{
  "positions": "rope",
  "schedule": "wsd",
  "batch_tokens": [8192, 16384, 32768],
  "dataset": "wikipedia_en"
}
Each number is 128 + 32 x the weight over the matrix's rms, rounded and kept within 0 to 255. Layers, rows and columns count from 0. Numbers have three digits each.

# up: layer 6 MLP up, 768x192, rms 0.231, rows 458-557, columns 128-191
# down: layer 6 MLP down (transposed), 768x192, rms 0.212, rows 458-557, columns 128-191
up458:151126180105163114143158094122151137177118122141100125097161181135076173072123114119104168158107136079112046119141162104147092107077137140120115156119153159123138092123149109134131119110144136
down458:098157055139158123084105157146172113103108137127128062132121163128067177132172116124132119114158137156061128152168117135115145131119107126146172127129155141140142138182130158117142089109143129
up459:132125090101176152084112082132191099131175117109073107123109105169096140126185141155157173130171109123154147092154171127095123139103128122153146162109121086173178147076157123151152137152117115
down459:141165159132168141082153160144142095136104155143169141148191146167125106147051165129216112187071170078165144179126183105169112128104150149137095117113178142099099137147111123101080099143165063
up460:086198153081120101117163140076096090126042141121142116093129069121050164122158145143092139129113137181158110118106162194159122073145211073178120108107148156127058091224148061108125125136200136
down460:126126172072156154068162191165165053036145168129086161113126068144108084125107153151120112127097101185142094212136148108213102124087095101125130130137143183135105121246095068128130136096136117
up461:178113112102096210153119169118138108114145168127103164213104113140147161140126062219111158090142114066141165180153110082105152145111086129177150122157113144128126149113079138101109130148108131
down461:132139134149090100125175108081097152130107069114087143153100125080114104064112082117178174142081155127201173139111114113101171149135133136090166114141156125069073094106148165098091085166109127
up462:152105146105143145033124113145111167157124082102153115096117048128131063100180098101139163100137115158133127131070120106099138123163061085096135147123198057186133049181104104125090157084114109
down462:145180137154170173099122144071179067144153082086105141120077149146116133133137105174083138114069179118166147122131162148094148180102091174114110143093166197147138102092115075099054120177100135
up463:112123137119138123132153102100075115135116098089137140111146134165140117142059125072200116118058080100106131120170143148072118142109104103161132140166135106151093134142161096132101137101157121
down463:154080102143166120162120118148104124140116126084158088119136071118122131143192114125111131111152120161067167120141126121099156124200165165098126152108117157114129096159059137138158165160077082
up464:080136143162126101100165096151133107142085134200063118080144140164085170133103109121134150077130101076158123109135076060057062105073190123119094135108118127141123129114168091116109072202177154
down464:097148107171144149126159100089054097100150116181128123136086146157178108155094110110155101157165062117143126151119101104121124180113126103116173125153109208195154034118156117170101132170101175
up465:127123109133151106148150115153176143092127117165120139128082121165097138144100142080131113082116136123127144134128183098157090148134128167125135111130106175177106102146140143120105101101170131
down465:114091151085080171201186124068177141113152176179144085116097139164155128079099161161115153173135112168135134104064135141138126090155117114115139141122144132100111087145191094186094174137106162
up466:171120150150106165149175119084090115134093096081137164091156153113174136138124146039167151135133100148138119125165134092133062118108099129154156205098143114137148062147090147081112096111148156
down466:124139048119102109122112124118146157158100133150127094129206116157073167120127113144088126088171109093138169122096079148103164102099147154091140142172096125115134152101176171114096162148139064
up467:085131142123137167109114140124057119097117129134152128117129151142204104136115092092102112144111168140096126112152128153143119119136164164105139111118123073161097102111138094117149138150150141
down467:110144168119104166134131125155093158127123167145144119074102076116149119117128144122096123088101149093107153150141170105126123067131110161119131159169180082094117114167105133168129132076142121
up468:133100118107078125106131076196145116138147171108127103105193115179129150118138158139076167140156123111164161126137160157104145095117111147133112155115104105096106168122103137134067117142105175
down468:164103151146139127143164151129140112158098151152100152091111098168132118118058135112117096151132148155142150160150111088124089154125166080079142117128115089129155108207173072142105171142119128
up469:172095170151129143152176150121095086150111106138151121109151132144041161162144125171150095190174134150131130114115135076073162126120095149110147130093089119135135105123143158131105158098169122
down469:131125152136100138125144131135115164143145147129180172118093103131172122103103171085098061104190094106117131176152169132116131154152160089096180164158144093121130137220089123122109165087108195
up470:156132125083130146168186177094108159145116170209147122129153126171106106121139104130094092142131106120105118155144144184102156118180157219159113171125124119108134118133129133154116168137105111
down470:096113159094137116126125150097188081138160136147133121133128119125146102094105127110157164124157153152101167103087107082154094092064181112077111065125153130109111122164142139174139131126143124
up471:125186115056133122106150055107115095102139083062148154115152126094160142161181108110187132196171114158187157108120129092136170135177064042171098101127117127125167138130114132108146111131084086
down471:115103135131127123095102167148176118156109096118098118163144124089106113105153141098130080153163098141081145154035104129125141125130139214184087064114134116083146144167124089157188119101159087
up472:096154122160113103137172102166141077093107067153073129074087177144089119120164166156150153090131120111135090089122145098147156116159179138098160095072165103162079066111166163138098112132135086
down472:078082100091131111127150118163140122125146129191106117148121159153128033175104138167135207124153127113100140152114103187168170071090094109112128119102122122125125098174174101170136129091121089
up473:123104095087153099101121087136085152094215128143054139137113090110102157175112034068119056122099156081149073091162150125189129191194138114114120235130064211083095188119096126157121097129130149
down473:102126077115121150145144082076117141135130148095152129136122175094071098185144142148131131073159084167157166119157089051142105111133148170127169169093129109116138120089134100160146090176186108
up474:135142119151127082128127120172142150128105167152114128180155168175087092180129176170167153143147053171134184127138108121142094150122167091139151135126119094136134113123154145080123156122172086
down474:140140120193144098164095108157124165092118094100155129126071118122120137089118130132137073096146116143150109085097116169122134138099079152140165119130129108131106116143121097179176187037093131
up475:186124075091140067124166100123122132132099113141134112120121125118098088148105169141147088159145120137140123140163124122140158103112161148115167081084127097091174133166117129151086130172171164
down475:098170123133188166063153175134151159124136098090135137128158131111095148114161095142140126122151105114119112120095144151102148152096174151123097164100081153163053126106117154107142113098112129
up476:128102168098038156117156164160125131182040157178120155118125184154101083170086127096183170146198102142104112123144111051106133080102159115115127158184174167109137168112123071114154129114111159
down476:172116166157184175112116110109051199224130122138128152134113099091164166056082113115078106123148105129116170142134157185125153110109117165172089140098110136088160096112160071162121108093138105
up477:128145133095147083110141144186187134221116130101194115174159151169163110149093144099124134098145147101090154183116127104108114120120053175142057133138105165101094168156140157142092125128153120
down477:133126169156139143139102102119095105133172105138089160149139131133108171138155124115121111116105130140094131082162131143156156151108147101061134146118151128098150101107119099130134138107111157
up478:134105122136119186174088142070095152118126131108185147181173151097138136107163094120100117133136105165107095116185146127158177097104083159154083173092098118104103194164061087097073131141136129
down478:195131155140097167140140192162094064117120121144127207145094112155128112144119119145169185128146059069158076134113120132177147139113056155091152144142112154178063096166123130123118169107089165
up479:162100115078099126157109184158124095087164094102160142100092141113087126127142139133149144136120140086149103167105109082134089168138162168148118136178170081196115111121098093185124133126151015
down479:100098141167095130058075085110147132144122116124131133106121114102137098143080148154154072105131169097137151125146130130113085162137127033101144090136087165105155094153157119128160115104134172
up480:119126141146152145127121157206103113116162126107128138116138103203048181119131186199149095124180166106098107126155148071137164129072154185158118113225135123104086137154089127110080158170079182
down480:132065123101135124208122124143137170188137151147105170171132095191140193179148096109154097103075138081144126060113141131073155104084142120133137079084088133156104212130130136107151090115128146
up481:174113115119115075138165106074096166047142133119096141124115156105086173212166089141160132118095165124175146103089163155126212135187111120145126052130105080094099109137059195136142144143168166
down481:087083159159145102138144113102173115150106141089162079150120109063146125130073179138139115156141138173119097141185123116167083123102219077098209071122152102145120135063137131151117170212163126
up482:133158149085164151101137148164134128094124110156151113061059180156092111093103134125203135102147174081137138104101104170088176196136182158181179096156195112152130068065127114134165146121146157
down482:155134143214113097223115171130132133161134086124127117176073122099155158124167135120145106098161106084049142129158101156144144121130108098108187124158098124171126135161122126156132129048131150
up483:102146107196139105104155098143113150077122151069105160193119132152152136116109146142167168083075101118074064131127108113140114144156082206095153183150157154097159120135122141146136112146119077
down483:106149125098154112123157104161155103050122124073091148158120114141156176133120134106104093148167080143113115173143136135078197159097116147128150196090110167117059138168115107097125183082080132
up484:157180196117108166105179085146097183089119091086170183089130189105122121093154126121136132133127157126088135122121130092097149133119147140119086167130143155130145147163159120130108169131161137
down484:188170049131124117129169135158094038113174135200130112193079136147100118186160080149148101150102084084151126177115128119126091093151101169144137118065138166139116055110104133137131165130067105
up485:077133140096158099096158190180116089139159133147139193088125149140135111122106088141094117113113123063132118155147092141138148075140089137133106070163141174136109116104132132087155123057075132
down485:109192131100052110155140134127170149078148111104121143116107166094072177196156142157146160143135127112129134145070212126050153070154193103093083116141108127108067107178163206081171149098123087
up486:128140091171121174070193160075082103177084113131182094099199108156135172132150152115157154132122183148079139154156161062076102109187185114159080156174117087112123101080097136139134169114150100
down486:104106163043109069161139127174164092161160056098104104085190120119156096116153222154098123123201171069102092087055094099131139128144128180082135153082079186146133125116092128141118131099153027
up487:088094067112085148139154164190072185110158105103151144154116200140116097163145139112115150116124121149170116122102118150112180154121102159112154105140150167105148069121103084178088136149127158
down487:096142157115093155068121146123172160117077204137095128098127154092194116140152142163156145138130095081139126111123155186119188144133142136139141123136133119150108137155114043162163146134142134
up488:126151094131136128115111166111177092141132104131140143115133107161128137113093142141140088134154079102151157143143128118149119091136120153108095139123096095083121153153114077129177143098117114
down488:102127119095186118109104109169113127130151106086127132125142123153148108077191128118183105156137189091187146130166150166127099143099088110146152104123127158128122101138101167105098170124127121
up489:101143061152169156113117129124100108123194125147105139152125115028160132075077095066082128126128136120071110113124100151087124096111074185111082119116112104154151176160114134116129126078126086
down489:075129168132079085075113163219132104121129061137145129102129114145052101096147143111150147060128140171166157167123114136174073191088155108058177140114147142138182123154145164209164095171135146
up490:102113100111080102166149136125106144096084107141107162142121120141132130111098114126068110104137123146119157109121155120120114148163113119159128122060141099142142137081133180139042168125111150
down490:137115118123175067072103103118124124147172138025128157130114059135143117079124113115147145125143085142135202111118145162103151167106173170149155107143147146116133155082153142065160077086152106
up491:084082091127121110111104135140102141099155108102123076080138150158098145102109053125109194099086065136114179177124121098138144147122094149144106156100118098162114133190112119112160129151162129
down491:111179145131136145164095115127125122173140154158155106079129105100148122175105145153140111117137140125134081110119125138144158124109157141082165079116112143101192161118110136127142146127155104
up492:159081137092134079125180112129131118126158087106117146151122093167158119043182147105121154097098147105057121174140152101116067115176080101121101147114163145117105098113098125142111103104122084
down492:151122142069100142157072105141107125111063122154146183208207115067139117214166086094153175199173116167153108162115149133127164094081133082167096136155074155097076135115112129109102132150122125
up493:134112100104087155149158163148102175103164119196110100132146117081148169191121132159132114123136199145125115116146097108171122139085104129111121164108176124197150144102113110133105139118090131
down493:128152185110167107115120108136149131108152116136169107147116118134099120092167105158174113117123167170136135102147097116097094163122071141105110096147073110076101152128123083121088101165121101
up494:147150141168164076159144134162155161114094038109149117129148164120057119148140123097152108174076104145150119142188112153089185108166133069103159160109163112054165133112147146135110090128130138
down494:142093116140197202137105152123144094109149106138109114182092162072133152143173106116152153096077153146121148140171132157106073104120141173128123134192100109124105064111066151129048144144204142
up495:084198119125171102155123150120094133104147128104137135079059116141126108123106078178138089141165111080125106147157102136111152093170119077137146142119152137164118099123123132130110153088155064
down495:128094135164143135131090193135058130190140130162137122136158136159132174096141171088137121106152164154140136112141123134129147172134099103134104132158129149129139181103177032163147147062081161
up496:137156157160194130177154101124109139137127109163089186088076142115140158122101125127114110141142055166167114109076119129091106120151183173115193134126144108086145160094138139110044135123127143
down496:153070073130089111181133144080146133113046209128119094131135114160203134110071110155160110103135118179121180107189109136098228110109125168145086077157096097084102128102195091134154140158139124
up497:110125109061145156102141168125086104146148124136124162128136158178130068137128046111120136093099121095114159127124123121120132134132107125168100109145109159173212077113111105101104151109178174
down497:125129140164135162129119096072176097134128131087137129092116112093133162134147127106124100095135156193095144172116143162135118141116161137141110124112115116145198119157111160133113127121147088
up498:150113123154068136182095150101108074144173100155119119198124115155144087098170133148122189099118171157098121038102112076130102099167082170128201076057160117124087184133193183118162124124128086
down498:143136187161150117118150153142095100110066076100132104105132088129114108144141134152117166145189170082041137107178154088132092164156130085135213174139098104137165145141159122132089134082063181
up499:113157086131079155125126126123155101102137112099138147183203138075118121134145107151141153174118161142121077139132094112127176071112142109171131152120147183128148163084144156118168126132085091
down499:091137160176146128127129140109119077136129091092176087130114117118067141126158152122109124151122128126099169110128070176095118109148107137073148099143166160112160104118133161146167150119133145
up500:192095247170068072132047116135175125083162147145059161111168157086107088106090141095116131150077158113168105126172113092150081115198104147076117142201174143087138130107154190069129156154189112
down500:167101172187141147096137181139092175168167081072130183088096112173051112154148123087116131164149168106158151069097171107216139089132124133079106092106095149175146139161129137064155134153106118
up501:167060083103127140115148102149082161092093164140123158117162122148217146146086141175165149051155118092129135131147142118085123140055120086124174041104119069186106120165141171107156118157142093
down501:128147154168075030096093126120110122119121115137112196128097077150139115144088176154118127130137111124123151178164163142129175092095178198128118174093169231091135105135099125161110106147142163
up502:146139143069112141112103151175078197129147153103127119133056133178128164077087105122125126122128116095086097126134179144126093123108113128150175143075154163121100090100181165107112128071075082
down502:151170161117075130151115205155135127181155108165091071146092179142167140186124155137108132163094137106145144143111123137119146148154111112081109101140065156115126081211143137098140115090177090
up503:092118156109125179095139144146094178102140128045101145178145142149155118159075081187126123059064123134117110110111098151193127142112118124161159134121075132107106138084112205109184133082156136
down503:151123143116153131158106138125108142180130054166108137054168153135151161167113096202084123120177118125148109144162055118178127120151151083208144133093034168143033126124085098137150125167119135
up504:113171166107061114127101111133153169141102160117139192026127144162115106163147057089157114130068135137142131143152162105117153150160104141158161101151090123124163137147102157091085150090173047
down504:102122126129186109133123116093162078112154104144123126086110150161132122111164139182190190119180150140152140125112146110095154170100107072166118124178064098150125133103145201153141063126080137
up505:128099162122105116085115148107167111154167108184136132100132154119142154118102116112113104134197146101151171195128151083107124143143103146155092174161133118056103106126128092130116172083168097
down505:141166114126152128113136179127132135124093110101106192181103103092126082130149111158102134152122109088165126139123107147141144149135131161142100137122126132148123121105184122148122140158136066
up506:165161098124107087163164113126134182115123158114122078147137095110113178089128196159123103098100128172136101143124080148107109136136101109122114128105091103139139124053143138139100143146146153
down506:152129174130149122143108072131120106224080144166097160120110146155090156071161166151063134167101129148144095142119070090154093109084048165116125127168152176115124098137081162121107161150069155
up507:131104133135093133138103115104106056117101102127141133135116116167134148091185151129135102119098130100135161114145104064134127140142090092105141111091173123174116125139149177138158063087071125
down507:155143102122146104104167088148166117160065115120113082173163124228152105133151086085079107114145066076087118113127162112129095072069135117124134113111063134075154147146152165121126159146193114
up508:131164117144138114099113096160126108109145134143106090125177123152079121107120177121113127151170092138108121089073100083126102123150166176199118110082077134111144184133118104142123135170173112
down508:115079080164136130127100171136160138091090146138141139162111104108152133112128178153118111131110094178145146144111074141144139172147147065194092095139131086064067165124104094135118084171148116
up509:159140103114071131117128128122156130140113126112144057180113183094100101092188088197163134096177155098187168154159130177163137130104126125151159074148132126175110091150111122089120132128154170
down509:147158154122128151145154106167132150068066075075129209110104142179138134151121141064176085141130105117129144053172135114086114185085117172127100105127160054091138146126147143099089164151125104
up510:116055084110150044151152108123134119121163124090157104132099168084136128112118146181043135120167158130183131078145155170095152142136148111152163132130124138128166133129056147170130125181140123
down510:153115087180135128108149117161157128162094148158081134154146079121134106161125148150088097154149128124100066125060119105112152124111065166167126131180068110182191089167130107109122106085097144
up511:106152138107097077131118098113076101039202128165067142089142134167108133123158126132110161127158067132078111118145148110084153153100152164169175106148136125153142152110151102111112100168164110
down511:103173175117133058096099142109134114124096108142091110132094139168148117142103136076177116144068128117070161121114009143127170110099102122139124130147126136039134111129077138134168173126175152
up512:130099123165161111139165156157165110145139062136104143092139103089099147142111126126145134106112127140111149118127178144135181124114151135164130123103091131129088149164162129085100131161110178
down512:156151140152114131166144139122113146074116173101111122132110149214216124145139109179147153063123148192086106161148115129169125113103151174122112135179133158151047165134109139114134156085098110
up513:154138112141066128146145135122134133081115111149200095089165183123111175127085116125101116109099085114099105166107143165139136110138154183135156131157120091073124112105132086128089152155162167
down513:128135173149094132099121161157098106116105137134143139124132136087078104175172146093154139149177122111140172135126120095172088152167131117167158167106090096136150140100142170121126157109104130
up514:184135145114098163084077143145083162086126133128105096145133152126128173110166155144202149192160107147136101096126178136141136088102154093120167141124075104147139045091160103078138118177140153
down514:119122129093124091123123131101106077143090147149170033144148160122097128164164177151208124149143125128132098106162179156163070158145185105155132111115121133138207120134128155099115069176071134
up515:104095137075090135132112049166112101114106070090063132154163122164169118210132124136063170072125084133118104144134124186158142109158128143107101127161138172149103061150117143079145156108154094
down515:121102171132125161149143130150106092121112123152121093164198123098159149116107092115059132081124122151142092071131143134153077138159091157094158123075128179130128121185187057086081067124133179
up516:122147172150119062188103171093142109123111125097095138175128145147077118154187122152089110131138114049169074130103141124124146094159132155113130101078173129111098124129124125170129112137133114
down516:159086125113132116121070109169165101169090126064146119135159095195105164204157166114113129103168144164141197133117105103101111123128076176130138126088137129097142117132123065131064051119166048
up517:130153077115114086130116128174161120131091108156112117167147111187147041116116087125151148115140107115212117160100115135157131139156134178119144112115168131193089162044115146161080139124089102
down517:164131109125127163147099135153148125121128111127179124153163101101081112126143109161136151128068156081160101151089180178120164132137122137110097118076103137125126128136105103089152081164090124
up518:104154070129113076123123103168104145105180173080173185140092074062092092165175177172168202129105112093052168135057100120159095102082065088110089157084183096128129092111049132100159135123143092
down518:186168174151135103211139093145103164164100092170140091145134108191184132074095182102065119095155090128124120127207121116091169115153092146118102085148083135157135187136195086113112090087146146
up519:164121139094115084148101071100107090166083133126130192125102180135084123084119131138141096145082123125137101132116123136115132157124150136125096161144116114145138166141096083113102174154100124
down519:070139114145103150114108095152107148158073159082132057177127143160139154108161166130111115135156168081082099128116150148123135143102107085140156108130139156141099146087131150152058125135158117
up520:159116136168111146118110053082118126126140140162137122120119118154093116118128138120129153136133126140135172101160093104134111151156074145199148179123160103088139103116158152112123112174174142
down520:137087161142129137119106069121168145117204087182121093132141113087125119084128107108141091142165113093141145098134072163129106124138139113139140080095165078144166144134133161142098131114107121
up521:086086160194097087150154076116099146168187126133145144133093106097126185164141157064123094101133140101114127151125141206151108134130109111084182125172095215162127105140142116224141103160114116
down521:127057123140170160139075147090109117119066133157090149081187142110206117136133103124218160161074090081172114131100197071070131147082127150099155107190068093164140143141171104064132123170159146
up522:081204096119122126080123117176160111143127144154168139148145120141111122090128115165121083125154076063148121103134178147109107151155147156192124099182140141098120173145133177095153117232115145
down522:090108141108156176133154174139066149144073152138078107130099139157114141113173130141149101127142198157177082108091145121129150115154139102067088092115110147083133121153127127143193146071113160
up523:138099047095124115114133097131086112183119143142197085162165099121053200141131083165153145179161137163173180117148125109079133094173175153141142224114112107106079167143082100171139067155180100
down523:171089146146137149143141155142053140118149074109081067107088162160128139098106127077101158113188103098100097163099190083162106149077105068085139103113076197099138153147105118093172168103112089
up524:144189151147123157102130132156094131152201068163153150146200119105115119115148153156137130071093098081150149102133121078117134101140150157091123168144170105101112134088156122136198176124073119
down524:183102168059146066115134156115141146169140159178102127132110112039153126120125049100060065190131124089127133109102122153142147104130090120114078159096131129114137084121171163204149116123132126
up525:101135066114046153135115182133146055128153137106137173142118173164102132168180151110165139151183068124214137143096094134119127161109180138059055116065113098106104083107140170151132171141157132
down525:154117091149189139106130157107062118094132187101136165131147111117102092174107128107153083120149178027124112104149114189166131125092171073135096150107153127156104112185115164095134110153149116
up526:197081136063118091082119118167062151145131095096120109129142147189143169134118091105101163103117125108149097168152159160142141106048111144096097121130044135146110076102159135079063185121102121
down526:121087142240153173122096130146067117148126132135140119130218198163080167140167071186042128131122147150145137175094133202090130092125151111182166091140113089164144143163058131088136111172155099
up527:146174101117148145065128141147143129125153136126123105086169152095119150141057136179147108078144115082138155172121148165148176090068073092135097061184089151142143181174146166080102129102215122
down527:134079067102126090149156063093150069164132110133164091122120147137144108114090156122142085166135114039143130147118069128146133158128117175071135089105175183132150126101172145142124081159113161
up528:140101142067093155112144154121128124105130159093140107135123141138094201116147109077186099108186115127073115053148089083146164109139079135112138129149118145137144151145110135140135069135174137
down528:131065168104116114123082215089138062118118063141094118102160152159104112066144103165117127079142085183144160128098133173140111083109096127078088087103093093139117144128112087144155074083140150
up529:157159101105134133187093136150151127094166066154106134089112126167160178133093133153087106082112173186190116064146115118079166085138145153105161085132155160099119127087147130147123131093139122
down529:130112172164092138138114105185130117082115114131101163143151120105143085158138087149196150142130138101131127159110080138162158160111136122125101167133081138153108085088151121155104111134158157
up530:138100118109152129169082125201166145142210183108098085080125079090072147101179128179116112081166194095134101089166091134121151137134142163076129183105210148109107138116109139135127104168144128
down530:115116161147133193084102156137089134064101112173077097092141161142180098131073095153113205142126118146099147120114135131172107137170114110181133122156085084153088064155120113108128124178121153
up531:161135138141155069124098155139103101094106111080067102156125134125128140179125123101150107122168139175080137118140123135151095096120128127123133128176200134169148122113056129187152090130131173
down531:129118106136153161130116117125136110134132116158169135180100052149162105109130111173109125078145164115130128110074130100098100124157158153182120129153124090130119112157179133170149080139134133
up532:088114087172090109135136108131151119135145148142142145116064138104171172145100134117093128143075104079190172094135110202130080150213091161122064185117117084111127113112092123112165157151151125
down532:070162079156112156079128158049097146069140094129096136112175188115103087147161170120077125082083163147171130170144157119133099098142133091178043090131151123115117089171077108133112122131166101
up533:091153135130108096146172169190150127203176155109163189134102156154124106153113160131125123093136145109119124056193113059091073121202160147112048161101054116134106168109092173227115126142104110
down533:059151109129174142095170082141116133127119156187068192107091173142128177185156154108094176125175135127127060089092157128079104096128118091128162145107166146146061114117160181156132094175118131
up534:119153104114105145128157160098058149098165136160089098138134146111116121129111136094114090145132195152120089167100107090141146118129071095169091129092164168118090119160082077134152088123115148
down534:133154186141118098173126095170152158096158096094132144126122077163161131078139056128143124157150095097128117062165155099150116138148121082144142117109109124142113162110134178099094106122154099
up535:160115164123096140121081142145161176079111145103113100131122171141119152167122192125135149135132084129158152124120105142138127106129182191114111092100156119081156116164144155154139154147128119
down535:087163142075105098130095153159175109137148140101054113129162086064094124169175099091122091170098149074169138104136162128156132108112160083144122144128144111091086149162074143161118188140131129
up536:052154104142132146154187136133200132128132138086147116116197123134190114167155146069170145110104166112115216136112149156116109133121153115103152117111119142155088081071133146140133157170068127
down536:132143145138054106122116112114171091143074071152114097102156088120129132138121065089186092150114147194214098117197132129081116100132127116128129130119155103126113122127086098140154164095148105
up537:128189102175121126121164188029128168209104078128112198121121140144118172148156160152146141145090148097133154129111068118113120141067180092165159135079210108125083153098111132065130106155172101
down537:165109133065142144126108175134120038111095033194118080088124197069121119056133139127196181075118087133176092169166114135135124126146170117141098137122064101092120131189122107085119132166147176
up538:161142101137175083085074172115177150112100151138175116154157155098085118194155125109131128155168137084153155095133075133082096081215104163053143093163074169114097124051144089087150181135120132
down538:141110120115128164120151134147126113145082182104166147139125123082144115077202124174206091066144121073147144175111189153173145153120102102197187169100191118161150089133120175141134118149116171
up539:175114156117109117117098201115166127107184186115090163138124131171074109100132153094101107124096103132148089098129162098129143113137117124141102168125103122137152134161130142158163121135159113
down539:119163154113118120178188166112164147156127101115127137086102126198180118081156086129095131131114186133153108181084111129103124181130097035123096116085111116062077181111092159151122116127108117
up540:146098091128140111096140184125147142144112160156134085117169199154129131097190100160217148127121092106123084063058154196093184073148123158158152042114101129113137131136113128201111155094106119
down540:124103098123087111086105127146087133091148160146160134126098104116088133135117103102126109119125126183108125152169080097186113108084149086137074138180190161094146103132131136092138138110124092
up541:099112054127167163091101115135141130092137118113209107147108119128104105129101111144125172153062153132174142094138160132121107121131063147168139099158117092114139162091103097151129210123118109
down541:157162144079083131174178097159114149132122155133104174096132094046083112128135103071124069134092138122141156130105138100110134108177173107152154134131179098146131157091134111169164116170135166
up542:100091117142196127183180140135157104132155088140038128158154142116138184167079110179125182130151159114123072097166136186121132122119148147156136108118060103130128092170123118141068124156135183
down542:083155076146126138093165135120177115122116106145173097141154115128108129117102150152177182127120104136119141156171154072129111146127078111124072130138148118102145103139089079146094114055179154
up543:092067153091148146104131163194125166121169150159119100103148141157139138161160170101147154111141177115113065077095144107062135136140123147103118078118072106095160125174163118119109176053113227
down543:104182164168113155126032061130184130081147165117137162075061127083125154140085130133087098158133128134135167114092126114137153104097134151116031069157170131161156135183149122077121149159121149
up544:188175131158126075131088134109122080106112207158118134163107129170148100142120117134189123142160129128148087039129140119099147135121119124195146089123110120119119052193109128093118103165154123
down544:101071149066099153146122096187148112142137082111135137089190177140129092143094180135074099125106136163163179160115121155106156116135127145082109119073118163108135146162141139130125112143174171
up545:169128080191154109065123087077155108152138097193159139145127178169119175189177087113147156084191140084120119117076140141167084122144084122206173090140143129125120155162082135105140137167093143
down545:121159059176113136161135177139107169160098124101103138130125145122165142143101163115134055116143145136197155151132164155151085135094069100167189080129166133136164158118106011083159120103173111
up546:143139128117133107096123127060110074125146072183137162124072155152136139192150126093073126157107120105146090119156101108177126108089120137128169128141149130110139157096100128168106194118177167
down546:079126135128170153096110188154157098137106117110122121101182126121108107146088133128181050166104124138107135145142085142089136133152125108113138105113143149106094078117082054086156073112107099
up547:147150175150077208178150144184115119125209141142175134183157133133155159159155068131177100106116187114156136145174122169107074070123092154172125143116127127120136055138170123107149136147154154
down547:114167126128154118107139181135187100127115110103100196158056152132153101176175092143169118147162097129170157106152087147118124140176061138233130134181104072093108083132140089055088145161143177
up548:097163162152096082109116158079156167154135172168123086152117128099124121138093148140094140156119127062161129139103116152152087160095096184108107156155094090111152088130134107159020108121103113
down548:129174122146112104185136144129142159098097070076159115140135113168117106105079140128117113143175107153134145138133114162113142123105140210164155106132116104123140169113137110094145063111084161
up549:142146175112100092118083135133131094128120136127136104122128141165158119090118145095121111106155075123154167112210106122112165092083128160166160104082138123132098119078158142123171093148116162
down549:110076112141105118110134128100151142144119161151104126144185089132192166167220148133128159097116145124137126151087107106150118138101144079120163113118103122131117088155161147127122096189061092
up550:088114098072144078103126138129107115133142134176115132093133143094178147135114135072090143139152116107109123085131150176118071139155139155153158106097102103137078081132129151104195139080069132
down550:118109131157094142133088089128153133143165105083223141156165120155111149062133143199153154157097147172127083136110163128140160149138106135157111096156133176206148110118127095150110131113164112
up551:099105137086148150114175112124144142115136114105120153195105162152147173113160108135134118135148126149103113106154108113115090174146191179140115157136116129099133111119113149163083094166181086
down551:112089146131121125107100159067126157082194128139163096121121101165131127152161141154157090089172141095162115155068088109160116139152121119138117173108213157091116118181157156131108167124128094
up552:133111140157151144137114115210088099153194167116114166080108154104135117141151127179102166141124153119145116119132143114113207133150172129101086172097133125091112126099152105179089150150125135
down552:145142122083086117143110127066137174159059132105169082087127138085131159124128112137088191098097111108116122154142123100089114094097126113163173109129146134192144128131132184127146153078118170
up553:158103123085205134141123071118089189152102112104105081153137173148160139127057130116168105125088116121150066125082131136138156161110115067148082108103144174133103125087159091132115192092098101
down553:121128157103133146066136170081089117195099084128211113075156108156105116102098132126151186118113116192128088148113102084081095171137124163111080120165126159099154111154088102174158142107139114
up554:109103117145161094121164136091165145133123104099153090130158107105127157180128134136150147149127107112101116112128109088089095134115170097114113150151129149113173149129163183147132141131135117
down554:130102150132132177119138118210065122169100155120082144197130128089132118070120116139112127092126085171119139145154148169089168083112069124135112081072119130128081160177121092136158131150120098
up555:095098108090180062099104067115137096177067172151123110185110177143144138147117104074086142060077080102219101166150149159127149050102115162149116189136142156107102132106137104115149124115104101
down555:137148214059145133145150158134111168148159059133087094112161076151135099089100140142092142165179147122090186111140128120153100182162159134128184115128133082145144103163115091171089131085152127
up556:177097140096124143105129149192114109078113162125113111105110124118132112109094143107090169097123155095131148161140154115132159101110099120111103103140107107186144180125138077115140109130138124
down556:172117192169126114083092094098115141093147176132129123120147119026078140150089139154158124062142098083145106131106176126147101162162110101173101135122138154135101142114031129099121097117125081
up557:127122148122166143165177085132122093180066133125160138131131090137117124139104181170149176109137103091118081172165105143130111121120125217138153150127132144113173147090120116164133180088145123
down557:152117142166136109134151136141102098098151165130142141116128175125107085170126123110128131148129242085134107102090136151117116108084149052082119106121140123126108091144081136117092154190162128